Weights of a small transformer language model.
Training: a variant of Adam for these matrices, 227M tokens, 6928 steps.
Each number is 500 + 50 x the weight over its row's rms, rounded and kept within 0 to 999. Layers, rows and columns count from 0. Numbers have three digits each. The size before them is the row's rms in percent of the matrix's.

# layer 2 MLP down (transposed), 1152x192, rms 0.0432, rows 896-929, columns 96-191
075:505513577403471406575517519543502539457530470558584397533515474502580476618585523531484463530499356571463470530484537530527442540462564485444429488580466476527535519527420543392460533534538462530540393497536508457435562445506532459447448467551417462545491513477563473462498545457563469487
074:481547456480462568536525450643537442539519469469472578505581568552435447508443476480481463546566568511502540474529447542604430476464459556537554448428508583421457503568470469462531571466448470483443520487485524435393470572570572441452507513487462572553493551486555586534506585409472471507
055:465529449505557464559571379553594536443529555545421555539505514521491534503557491526541565417429513369431495591481595571552522505484476531585439534470601557508482463536523433516527510524528525553483601514439509579545516552493436533585449475472538393403464548427506500580472511500416478518
097:465466455464434479457572474487472547562526590491465382557476503562422363498447535544522468533537516511465567510571519522506486449492514449560540555507578434506501472596405486470452540462485462426531632463518441525462516502476468425450463466501472446473472571463486552619525510457442574436
072:491489538497554431517484505459545476515556481583521587433568430530473398355482501475453477424478478476438525510433556564526432443496494546585500465471515467588513523501498461520549452420388551571547522541493483523502522477540408552581579569495438487419541513486474441562547504548500520475
072:398484511618538483566563570547476557540513528477557446444496452517499423507410579534518491559599594600575545528524467570512517405452482508475488580476454458483549405443478441408506490503444482426577515518484449457433520410489411498498553514458545547584511491517535546525508486534471561420
065:513540534472492550486488406483606524539574533474617557575377481486456510434553515376542508574504512408498519586506531566499492423583510536518520435505540525472512477532507417467499458467476494459448527418538487461447569529519485483446562604498491507449505527467506481566514591469510564502
125:453427354597397482463517483543469492473529536525437470433463517529435405429570417494538506526537465516478483492539546383513643434539489501497622481517498470538561400577500529482396533522584530481564558588501513490424442512528413553496439563445468425507543542525445506500518485522536510368
101:473594476501556410560543512481542598496492587507477434533426529514531510509458453592452569554471538513509596447472493526518475504433489458552548433528404472544564472522466580390557519424542440508475541539478473538456511477549453541429505550512498516494444433534530573486513565451431418572
064:563568472603512419506551456527503514511447567489490484512467485488507455501580527478466525541540526486449451538527555532468513470437492455519617512464510512481492419460498468532425531483567502533556545501553565543538545521514519549377550466530601556539478541400575546510527506547442505460
125:583490515495479408478523463430487616546488564409621456543455521478410447555471432526513555518414486463443492548559481613487467508425428524429543477580556402504469476569495531513497522424490469522460510468529494433481474513491464530430400439543587549477468498525478549547621540432529558459
080:508548423546466554452471514562554452511574481521542407464502546575477435462477460460455579480483607529525497478571556579463564509467451494460475452530515376577504509506491410518434527497479446445544484524495457475480459528481477449500480547473404533573542566516537554450496512525562440562
083:519510470545547495461479502535493532535410483452548496477475493503495538551543506550493409550507459519532483436604536529545560469622530532494398510525593521582392380570406463545467608573531422474395522483558540460577486490488441527511432466564514528454510463491492470525519473495519478520
074:580513445501471483434508404527527550464554507328452512514454514452476438657525467479515429593475438488436488473604490478474515434501450527543505460459590541524466529521494474534392500442534448477539551482561530508533565466498522435488451551533591447553518490481554465530433609471492531526
191:448440470506444512552423465492417605585562480467486477547465526451503498551487533493486459494505489448483474489579514518512456535489476485435511543448490594390446486450498462504548431420546430505492564488491434513476519535455529527433556613446469566519527479458446473516457531580587456513
085:500520487587469496490533490463451481445524534557525439547473496578483494509465435460531483512497454542384563505525561552551477395502533560467523441588557461464537482421552619497529645495490520512528573524486422424459484525606547510480567500589440506577506467525489479515529522497465478450
130:503477417526482422572573561547463492570446564482503455578488568608454422526501506468503407500502586469509536575611560564539534515520437428522482529496491532411507498525481463437457492491455487519558588519480491441511512428444531463507459561508458461470479495512572483495454525552604488404
079:482486415522508586482428506547515543514565590562398470575413508567497541512418536476494441596469487481518610621552479509454511467434469401436563508442553559463509496523536529476498505549581458419530621513500454484518579474456457500494457471479469485442481486484601528459572506600465357460
057:533437525458431500523496374566445541536532485479493444448379431514487452546463632514625495511548510513485478530523507533555481467540514460370438528536472456445517519510516497462538454505477449510523532448533457507537599419386430510444500462547495513596474520535451491484492474493529481398
075:531513503506457483511459453480570494527524464521565474519502522466459466498428456503515547482458426499525597380415489510449462517551497528530440352514567527560476495452550484522534550496479425466488493392499533529479558501415520530478506444503458531443504552433544476572512426565615507441
118:574365475572486544516494546556453508418579488452430405392542507472438516503387491518441396566479577450494561486516570414485571431542474496551441544495487432478544411480503482575491410551498472489482498479593610548576494533519585481469585566454568446530467505495495612443548517588495561510
063:566552551449533499507529587506475465546508512561478514426476403487502442462428448501397424514489439487528517526387492525548502538437452471465487399505474538409516520529528516533558457489569607572492454476529563639390508588585443426530538434480511475515550419421493495541467476439448571542
049:487354524527461541576570493463490463510474523450427432478582512515388396420568460457537495434456465517526548476484406481447481565451520472520485572568454469448530444495470511497465508561476478481492559536495449404486443374367493511575453570520549469562511525549450620486531541464582468558
188:432436409534515501496464446559510453560452452533425525513376526478450433461408489579531497413526465532479534541569551462479623462503526462577477503518604503504474492513512615461501470511517481461467490435467552526546494458538567474424471476477454462501470595436474529517566516457572535461
073:547450425433448506481538539510526557515499478507413494426504544461497562416509473571432522582450555536486506502512609480444427528469474542500607476495423475527636528491426540496518632413417504573501572511504531492578391587506516501505564577389491576485492560445459552511502553477500562453
069:512470498403544446487603380569461473452550496522531464482384426524514507575579574489480435425615430522480522473496517514465521447530545527483476492615550419558569433519491503454562470468479466437446523458520467476584492506498570477540571527619511467539535504436458431571575493418525537477
191:409486416625464551469545494481438537556465531479458473513512569540474475491365521535602537554513563462475525543607564522509600460492543514454525524495508412494433388519410496510479606545570502473576588460539541535452487465518499393498520534448565523484500426532461406553437484603541529480
165:525507336606453529624502525480444529499571600487478427472467650526440499586425536592470434636554550476463559573512551496472487499451564505509501466473492526431424428513398538488535491435590515585501487510484535482483548536569458548487506492500515470457395505502521468506457551482470572490
064:434457531470457470508557497458566457467461480456505510561489548471473552432512492542484542593466477540408470489392497482566488475450497578554480435452491388567471497538433531512613489463534484414423533449445412504589526525467446543455556429533430455539494503468550536535529469491385489467
091:480525456498622510467597471530564599455429474504538487479552502521465493538507458526497552482512461497491505449519567578429528491548561380485529567496525593415530519429485503610499507522555466572522457424409473537573513511524552554542500529511456386529418534491564502497446468415439478562
096:481622511518469485547389528461493482434418402597521482484525441544563527476592529385511530488424406500533550544465501514493485514458443474494583441519477499561451474430601542542457446476590568500528539452456414483518501421416488495523388489538517508522539480470592471473465423541424453548
065:463491525512589566500537446453446472440473486441439440495465498467489546519524494382487455466543426591488468496476522490548498479477481530463543395513422463459452458377555521568496547499517542528514418449460450507507468427468405530516576480534508536575511487527474495388582474483551406543
067:455489420545529558465504539544507441533491543421523428436441556540454435454427457504468499445525572568593481582459487529592512455467514520546564505433492482486507444420487544505475545478484545551537608575481501540494476541533570513475464527594527441534499445524471624459457531528464517431
041:523467467520446448461461454438461501418609481451504525487415567469534513491503429528506408572526535511546513539531588554627542522439593500479514446536521404505467501581427507532483528540447500471607479502543505533456497528515500446502510485387480495462475547506579428539514512484516578456
# layer 2 MLP up, 1152x192, rms 0.0623, rows 897-930, columns 96-191
086:468457528487541555501532469444500404456606427501469512526594493529642541462609476538464555562529460514493454487426526474415452532524425533567474424424586511521452562496536590505623449536436459482512387451433551538490445574544545495523501537459532520460518526442546465380511443529534471520
092:524522522486502472504496496465397483494505393539536513485558502538550582503489516554433475545551448518476566480465481427457422538541407547486473431456484537473524538472466493558526478486379541539530487453506569492445483520449577464532532447446401581519470563467502458436461526452393479529
085:467581606495536549449539516441458465555514511540471528501531538517614615467561529540504522454545452571480451462418497439450393484515486561442537493494503561438467583542543513493559399483403516528465410577448563474545414535500575559561495503471474509532515436566432475430425467518396468581
086:499490536472477522564492488417462512539600406582540514473571460504554507502620434491543502559557483450494441429432502471464471517503510495524495438540535568520542562488514462521509475506462477535478413477497475419554470540523594444526499428373439504555456469548543422416443485459431454567
086:558503512418526593461495531461525529451527392565569527489606491524552565481567497498491550480566434562498412434454557456505483551467442477481449538562509568544488487528471478414457505471417576525493475504445540514482518548531514566463519450454431600515563471514557526402436443519386508489
083:545512545480562553477504521468527482466497390508524521533523484524608604429502467506468471532484425512485541502417473513469472593447438537491536530522492506540484589533503547457519411472474489512439431537515540461526411481511569597483509407419448592583531464528484400464425508406428462482
112:584580519459496531550523521512571453430523397504556562497539523423607615455507591461531495502526500475572549522408512538484461534481417517515595503571459518541560571545500479547536491551406610554476393540543486429497442471465571533537509439453440497437486534505487490454520522504458546509
103:517530594439549476512548498397495494422524475510560538575632474514543606545548527434518561472496374553516502449433476492433467476516437493477474443473497586499541608506478513493499411498427503518469356423598561522474477546511533533484522495399478502514509478527529484468432539537404461628
088:562506512440481490522461536419472467451576394524550568519591518484546600492594489491523583499554406501544520502425499404526440515565495509481552430526506545509494602567489445524483506519474516439522487460510491450532507563559505545568403465484437550481530522533383399469465582502430506572
103:472520639495500476478587560492442432385457360501500512534571512511552571475572546485545534473477462510529510425451496479419465583542443475463457389524420549545534603487438401458549383535475434479487423539452566519470506520490579505501569522455429582522485461519500530446443503475420474546
085:495430480505564486472508551487523480465482493512496592533569492463641531487626440527541525505566442523495528446410466406422444519474433548565508469479494560473572578520497542539603439566458535490537489458415516489469404471485506576483481467528489557505552451556478460498464502508491456624
092:454543514389535503447527499449425507501474482482557588548608516556544563447592497527443495506475470524490442530429522460482471577506499471513481464471497476589503563471475498553579403566473507549496404502433436439503400528499468465477520482491536513522520495523522464398459462505455454618
091:562458586517541484492530532427497451471575455556588556493530561555514536431535508485469490518547422583547456420444429446475475595461539461502480474527610497494572509461525543528487374469407502494473473502575570472465530498505485520496469443438438525471462421487453440459455522469368481548
134:548480604429594527508507520339522432520537521493513495550540520523564565425584497503484532467510448528473477461469523484483508531477511506526518484490471466500469550525507464507529509520476554445488345539493521515498424526480565537529518422412477452436510522500510488477472470441387469581
096:546539566458526484534516453462483364506530414472523569527581514493548590476592484447515561463461440484550491452436443524489463568486430530481507460474517578531500545505511578474479513434449505540490411523462572490493514538480465513543528459452431514445470487527446439470506485512490515566
124:541497565429534497482491524364533433397522437469572548510569460549541592448589514500516496475437454438515436501430541481439432557472429511491513475428480545539537567505490510477566401551449513552473452471489515468494431468500546550504530481438521536569459442457444481372425513498398555626
087:556630565455510570582472448406525415483565457625553551474546528526548607413564497503527559507471419539511489465489453517499501520476487474477465479460485498459533579506435484468533449455474482545560383512453459485501474499490545477461439510460520524542481517437576436426510504516462446552
084:562539617457533543509488525460539536423533441504463590467543515474564629490537466538513458523470416500427456480467491456401545491526449523481504472472455452561527499535481564424564491528479492528494392560469534499516465476543436472555437394463541470465423491454477447417474462461374461490
082:537558550391527498505430514495458458445546424526566481500516580417508565495553541497508478550462412532486427496433418551472524505506498523570505503556538551479498602503543499505464501472406472498476410493486460405569455518478565493516554412405456546425442529422466500427407470535469436545
114:495477543405590483491451508376459410483546417555532511479543539552556524498588521506455575420544447559488484506425508522450444631479427522529488461535486547518522567546575565484510441539469488524527385481491445538470473466464508584533487443481444485509548432453544489382483488530431530590
085:488556517440440521566459507466454535469495513551523583564562514490581594499570581457495583554528428551535559510432490513487422497477453529595459557438501566581519585537517557533496547507464496517444467547536533474530456547493499549521479494407489466528520545446467481511427499508383513592
078:572513510373505584534543461388479483499450519492536546548532518556567575421531487513502471440495407464509434489367423515462468473438475596467424439556460480532488477513502491468478451454415537526498432424457482465457514572513423430575515472476511565512519523528516476418472474439420517518
146:574499523496470556491572455419468510416468409492492478493520440546507522459477458538415552551412510501464517424411516590480452511543370454442443446508512534487565502514423562490525448554439525445467386379456479522487512513535560494478461449543472465645483518498486432496519551515469567519
100:474616573449542542563482478419451532437483354532488549509541552509610635486581444525481490577478465540490488437396472459507505555442453483456418419492520518525572596480551489452463412521444524537562448522472495444529443519477571570504541462495368542481506437440494470430475538470433499581
087:518547585455472519520452501500504487447584450491507541501572500462653615452525534389535508494432426452550462521390538487502447591516450510558491450506488512486489522600468439458563500542452558534525485557444514523558409489483517444485461519431463550540471479567464438436468540466483494519
154:547448534416496402469508511529479469481453478475520458465484458522449435438469487394460513423450503578465499530436499557478415509452449447496519503534514497434507494581551506501550509486360422574435442517440504476470508476481465600459492395460368503505589555508528515466603469359530447522
142:456506603450489450545507496375513509488535373516450479561499444562532599404536486510437545548435397487505509365472539532497428618463472465471448469464445547518484618492468449507557506501448486478549450546479449528462454518477493534486492428484420576581577454456489524457417470531426382532
080:465520543470553512538510452407455515565538492529569561538558531461542565507598535490531531527455387540495485438406543551487469575437467516550487446473556471501460558493472477453569463492489526470535464521426462462514462558462542517525473467487423523440448536461470481441508533562521504623
098:520449590383503456599465491466468475469531396534471538564560488527612606389543446470461561476472434549511458488418523535521477533448409532461504526529481575518524603548492506456463524464480485497540406524520506525482421541500454505520495445455515472467480557553496531456511502470415461525
101:540546575407455571456608508464496451448561442555464533557564456524542527433578438527506500426541431576500474430444437484516408544437471584468492553472432560517536642559506499463534527468436537551518474456483543479478508548442483554464488398465488577540458450505491476434479476460510549635
086:510514595499490519521495430462447448479489448525494530559520506526620621459543546482460567495565428534516559516397502459413532533532487579531500519543504543492418537491513514547432464529392571505561399513471465440492439543486525507497523448401563514591500465451443412478430495540402492604
082:493509543419463518578498476449417396431517478570559536469547549442567620472600486464509498504561495501513505496528566408489423510480487471523455494516472521541587581488508571530534462504453506453488400482433501454473482457475525535536498458471518495519529551512556521455444447445410475630
074:489548611476537516478498590418524454456478470556483580566543434517635534503533601474428576471479426506525428527381462375486532560453540535573467479516536535552566558539408485478529489577520588536475465447565426473463415504479545565528484489427446537502506494531531470450424526423463462595
091:513579558428524491491504426439463422490472401465487500514595524467539607455539527439401514510436403434466504509424412424461480482486488559584526521467512491494502571550585552497583389500447550477498439492490555435501519545472494495460451438500467559492439526462481466466433467490447417550